{"n_layer": 14, "d_mlp": 512, "activation": "squared_relu", "init": "uniform", "init_std_up": 0.0442, "warmup_steps": 81, "schedule": "wsd", "decay_shape": "linear", "steps": 1905}
Each number is 500 + 25 x the weight over its row's rms, rounded and kept within 0 to 999. Layers, rows and columns count from 0. Numbers have three digits each. The size before them is the row's rms in percent of the matrix's.

# layer 10 MLP down, 128x512, rms 0.119, rows 42-127, columns 256-319
090:454512507524517474484513522450508488459541491488467449501448479463518489514516497513484515478500460495456469468504486508524492488506491490509519502515501548483488544509508518518514466492501452
096:470570500529490458524498505510508469498459510505510501517473505479525488492482488532533507474483461494515514512436530497550494502464506485557461517499506528496542507484471490473501494501461502
101:485481503499484481504517509528495480472509463521532526500498472488491517475497460463497500526447520477540503547511484498515473548500487514463542521495520460506456484484451485486463518460495463
103:509510511554450473551508491522475504513525506459507459519521511505458492507485492509493468545446509507466511475443490464551532531527493527471529502508508452512496512485494481500488472526514499
105:538494518511501519538490466470461530520475498486531527454481495452551512518521508518535504492500490478501483513466467523485553498501503502516517544501498520537513467512541554495500527507494537
101:517526520467466526456531553494546538547526497495509497511507476532503524502485520492466498482431495494495502480508559495523497500506498473536459560492522515468529537478538496481587479517476505
100:480498520508527502505514423542464477495482501547520522476525465500456531505493528489530476470497507504479490478527459488514494498520494523484495493521502483526480486460511507505516498486523506
095:478487513492520495513515515483498521497489523482520472482495496509481468496487455538488475542505492495507478543527518501507512492470501459504444485483501508530521499519507499487531511546478479
104:497525486496532492482515508533526513465510479485501458522478521470510494509464491485469509500487484486485504485509490520491501498545508512522508472474511514478518516478480514516561486548533513
100:508503525516489517507498493455484517479521455493501485501511458461463476462474493514512451544513499515483490511511506444516496514472485513504525450507485479492514471514533479520471541522530514
095:514528488515510475508520525521507525548501495491487541538480473475474471506497550551488502523543573461512520500483480471487497485525522487521569516531520478480513462453461508518494531496524454
092:496496512454520539540509549463488525528509502501552465491455530484482521480478520481469445494486529520506534533502495533495510517466457490549535511498513471501505527473492503523506510463521472
099:518491483516480439515431439492471465495477506511500515497452528478479517509518505493508528499489485523525492476572483469519483540479489500519515500519481475502497501510474494502519524454519496
093:514494504540509522558512484482540497505521481456489540528479509548542489499483489518511493509534516508504494489519480505505504477474496512521517456498532511499465465551510503528481487476522491
104:500457513530483511477509502482494492557471507453457548482459467481537473468478514497498463490499487506545507491465532506484516487488518478517514434541520517524533509504510487495512450524482496
106:447456469459491512524470528520524502466529462527518489499467499522519489523523541520454526470531520510539478516525466452481504476527491479491508556530484506500516482482508504526571499474502489
103:538519529499471534528474468474524525486470506495470502503492482518514486506498492477441469523531511524497501490514489486470486516505456493507493522531479489526520515510519495536492521550516493
102:542513512513507517503479528474449503511502443525491516499483484492509488463474525452462528452509508479497481516540490501515497478505485502496495538490497445519511501439501495538510535477539524
096:489465475492503504499471529530517533515461487471498474491486477568520498527476521532523508507497518489497507538516491556565479513506521492487532460443523495484506473516527496487488518547471520
099:486494484459500485506502506527454475513548542483494481459529525546512533476537523506541503456488483457464485489503515481518477475529474484479472475484495532473501467468511512501501529529538503
096:495468518475505528475470517492512531459502484476547547518549513465497501528528456500515491445487459495527514486523485478496489548484539515500479489525528479496476490500476482513546515554513502
097:500552502519518508446534528488495483491504500535470528511517513477553458535514505528509509522506548492454476479471504499514495467497530479495528459505496522506489515494501495489533522471505513
093:500490498497520453550532462512487493495469502505556486507525532457539523473491528494511476496503502529487486521520509477529537498501503503480495532464493521501489511508475485513519471489487489
096:466465498472496505509485519493493529473531486450530469475527487500482482534439475507542495454531483496482531525471513492497520477510525504459474514476514552484506510475506509506503503514519535
094:499489558485505481522484518532494521530534475492440527508525517487466515513549481480465496523514533490499459494496476516442521460487492477436548561488486483481492520530466496575472516493511502
103:521563547483519493485511471472533501494519537505520524496506492452464513525530543516456480477493524519470501537504533478507497494510463564518474531480478497524478499501475480525434472489514532
099:518505479506473500494481524502521493488466522517484499478525470496516523492513455502559510482522510484515481506485527547495454524491503477523506516482515462505457437453510503541538510483507512
104:467474491471500514451515515481497523520499501491512507517514468466502485518492545508512499513497500479486551468497476473500482506517521519509486488473484530524447515554491514522509500455515496
099:528495494548455475493492465497485517500509501526484464509490501470471504531538560443540562513513485490519477514534524495477450470497476516485515487511468502505512501488504500475525516504532503
103:512536447496478521510511521503482559458534502526494458470483442520505502513465533554499480474506447497476489511487524519485447514478512497477469486531498488509491496492487500488483527529481517
106:505500493506499517507487510500502489502475482553553514482496489518499484471475458469452478484548566467495478492503467483517458535523480515505501525501527435505508489479530486441505517482530503
101:487513505489509495484517492496435512476518497475486508511503485502458501514486483480495477495522502464472476479501472497484462469477485502474536533520494472484509539479536466461495471488485480
101:505532448513521455501459525483499481493475489561492495447508464505557496487469516504487507479472498540484561470537545518469494505502469488473501499536544532471474495466561497528508513505542477
104:511530518529466464510524510551499503463537486491486486512489497576492500475514483527511538489495469515501499505493467490600493486519537513490494462513491495492494487443486504515524467515505532
096:490508501511543504507523487480522487510504517483540505510499517505498557460487433547547544491493457490519514491512522520501513494520494501474499472497495504499520461459517511507481479507463526
101:498545487497481525515521497522460463496515484504498469503520501509492529504518531526475507519546492471514490530525527483534507491485531524460536483503520516491492507452474493501499485487495515
091:518487467499492480509486512501494526462478498484491500488486506464493506512497468521498480458522515440474546487461521544495483535532476556482496511484475549466511585507480483540514506453498542
104:510494471502481461506467505513535508498489523508476520512508522474494472526511497507469537455539509506483473468501509506536452472509465512518509525471491504505504506502484507475509506520513455
103:526470540485465487489483516547498509494444474493467557529455511489509504497500498515512499517491507493497482501506476541499523492487454508461483539499536486478465525498507484501487522493503499
098:480529470530484455515514492517501515521493526521509478496484513491499477492500543503458488533489478504493544554462494462513512527464493499506509502446492492482495505515492486503509518492553507
101:507463535453519516454477493460478535527519522534505505508494487498521515521463529510515467475519516479509472506498504543500521510540491467492496522476460535541488493484491526492485490504517519
096:483477517516513491489477495478507508492464482450497498508485497509509497510472506485478519527516513490533493488502506538512470501537518520540441494483482538487531464499488529481540501480503469
099:490531543517503497499486475460497518505474486480510499453515540490558510498460559469510475536484504473529477496471536486533529503536488502537556493518488483487494493485507487506497468521504486
099:449491520492494522528500516508534498477518480515546484407475482486523516471471515529503514505529505507493495497524475499499551515445516501494491487468525511505472511487471474479516466494492520
102:464505507519513523495506523437513469515509464496548533482525460493476509479450534513513509505522505496560447515495481509540531490534531485516510486509492544540503526495550508547491525489498495
100:489520469527466468522550518520523527481489479539501462472490525494500501512488537469506536512471472500492479519511513530504498522500535503478505477494513499503505468488503490484514505489491488
097:498466514482522459525514482514499500486524513465528526488531513506499509502526548540504518557509476466490484556555505518505447485501535495468529523497508565490511549523506475523515503491488477
103:519494428491520511502469486477528521515485513451496518518491519524475474505449464483470522510538456509499533510472507508518510481525545472500493477500509545536484523540518513476509508419489499
100:513475490510476502476559528451523495531483542485499487558508507521535522484517493545508505549507525465480526465500499540516539455495493464509509514468491521495478499482500543519497477525481490
093:475451529509500476506489525519515521485445501501506509499477508463520466449461540505504487519488513526482472496561493525472487502456473532509524527497517553500505505530500481475490503501517521
102:464521491499518453502520565533503511462473531503508507518491517550525505528507481504478548508521468487499481492515541543538517504475531522496510488453472506492510431522456495482474491483488499
097:481511472492505454524510503458472463450485468449479506517464489509497538552478488455494515511495512488521512519504518500495522520529461483502502499487504508527510538483490507509507499510516484
096:539503436534486505514464520492540513553484494490452515509477447489500507494463501492492493505489486529488498505505471468524468504486504487564528525525468502483466506519511538529447562492528509
096:466486499512492454455481525503501509467554513478432507477504493549475502514490489485492499525534446474523479488520510501514468471501499459488489486552469460506483528490537535464444476488520496
094:479467506530516474490479527466508500509536475486502515503464528464500542534483487527487505466549473494513461497451505497513473498514525473525530488470507492484444495453467463495477497453469507
104:558458507485496513485487522447499485499471481514485517476438557544497495501462450495507501512491487494507470506527501482523466467499486509510507543500502479464548483505461471504507448510512505
104:477479523462527519520489465553483465494520535522478503493480487507521540504474502497464520502521463478497500520508550512506471502548496487519497502493507471558489475517498495517480469490548490
102:450493486516504516533511460521518485538511440496505500498470485465534505478478525491506509500502495513534501495443537529524525513495516505503475496513530505512497524521495499479441467517514550
100:517531485550486509542553477483494456544537520440509524480468502507515502512540433515510521463509450505500484510450506510494441512487492504470546478481500514559440450491501497474505510497509505
092:477457479468506516526498461510500478514494510521494469483479500513529465496515486526522535518539472491475513524528546545512479528523459542511512491461488525508517522486471495482504508500482496
099:551507498535491493560539498492521504493503521514517462513496505549488484456537455534490512517514499527499565501485492498545499491478482509517524497516510530481521499498534528507472512490506483
097:498481501460492542519500491506488440497483499458521448517502526498516522508495537481477523514520492499504492502482505470542505488501547583515545503512487472463463472507496502519476440504487539
097:507511498465469509504533470528459513488458465492513525485524502486484479515485506517530510506481493452552478488492521476467518501486530501485500492518526454499530526491492515505507500496471511
101:517517555499523486508521439523545505513550451520491491474539470519513485521503549513476454515453505448527468492526488508570449495523515536512522513479478507488491499531518503506458500520514486
102:491513479558494476564487507493527497491512487507466470515480492513495501496461471466487543474506523539481475527527548484561489504533435528496489521483476528491477459481436537486515494508531519
103:506508504483495513494494469462459494472537515418544492475505465468508487526482444530538497508483525466522524474509439488477508511510540481482497485468471503541469485498496525500442531531543538
098:511533489499474504471465489502537499487475489494538508509496547466481482478524559518484512509479500521533458486537480479506509499498500531538496483478464513488532516510526465436475484496504468
110:494493521488497509539526521528548410491513485511495471508477511504524516517529486472445524505533478500505485506509520523482485563522516505510536467507518479533507505463503534494503496508500545
105:508484518492464502501514458471538497483537528449499507500458535488491547494467520496551497515487510515497479511509467481487535502523468521469478519530514523493482490502519534515499534510548448
096:472515471467492468516484501487478460466505502472469534462505521486495511484493510548477531501453485501521540488510499471477492490513535539497531494480492514521488493490573505517523486530523527
098:491491521476494512537495537459539486502526514531565457506505470534483495511487504486504522467457513526496485510469516456497484512507533520505483491475512464538468495498530504518486500521521461
099:488558506529467462514517475481538475522492548522418491480510464468482474535509482501479506549497522499476510521549493521523477482536471512482516521564496529488493467514549494464451504495482508
101:518501467490469574488511475522512512495497461504469477527532482486495453477522501538505509447499505496503478471506483547556521536522528484512492491519473531530519538537462495489475542540476538
101:463534499467487520489534494500489502461525514484508506516530505513511466476519551483498523505478499493548528542499438538483521446498438486499500487480461484501514481499495488525441518496498487
106:512511480515500476491496476466477527514506512493499467508497529475461495497524506515498559515512480470525482507494535515471541530507529499495571494494495497480561497492474503504519508474519529
102:496482501486498464500520471541498480445496474489493530501511536490459494550478490485480488502518496499496488440511519504462491518542488547508473484479556565503516535502465503436499462495513512
094:480552536524502472549475495482487552471522525476470493515481517517509516496506516529471503476495492482474492477495470529521500519496512486555502477507528499466564490485503507445454459540506546
100:530495519509462493462478499525516565459494497577502472444509510466477499462517522495480519485503514503508506487497487502526496507479487505486449503502493494474545513507472545508539487466525539
100:505488508531491515468482530506511532523518505497504510462461546495511489484525580546505510451486514526492535504480506546514501501486488495504495524477475506500501511466511505530517496485491513
097:499483475478493522535469522520504496485450506481523481493515539524510504476484468499548502479466499509496477504471486473501502574485485484473433521479489534570476525516502502565453523541513504
103:516511529473488455529486469458515537487487485496479509498497521494511511494537481502464498515478497500511480495518470508504482518558527460468520504501521513516513476492481593496529484498506513
094:538526498499516487503518523520503495524511534490472490496519478478491492522560560543506479484514523471496544501512488531524503534563506494462530519495486471492460497484490499564537492528515502
100:478458547537550549488550481492490541506509522492497516500480477494520529503502513523494502527503505547490490509487501504487531534512517505484537485494459443482543502520511520483492481526506514
103:504518493490497469516558468541487527509471499488499489530491477515484495499529503509507509475545519494525536461485498486480525516454527508470454529473524493492487470496523499508514471522473487
098:481532498524496499508508486488480487461485495467511515488478465525544518531468512495522492546491497523495518486533497532539525500504454484419522524484498484455516543459519468503515482478557513
101:470480485453507485499468528501506453487501504483592493534475496408504474506462548495532495472489462545494483481493474473468477501484499493524487471491478470517478529515489467529494489498460513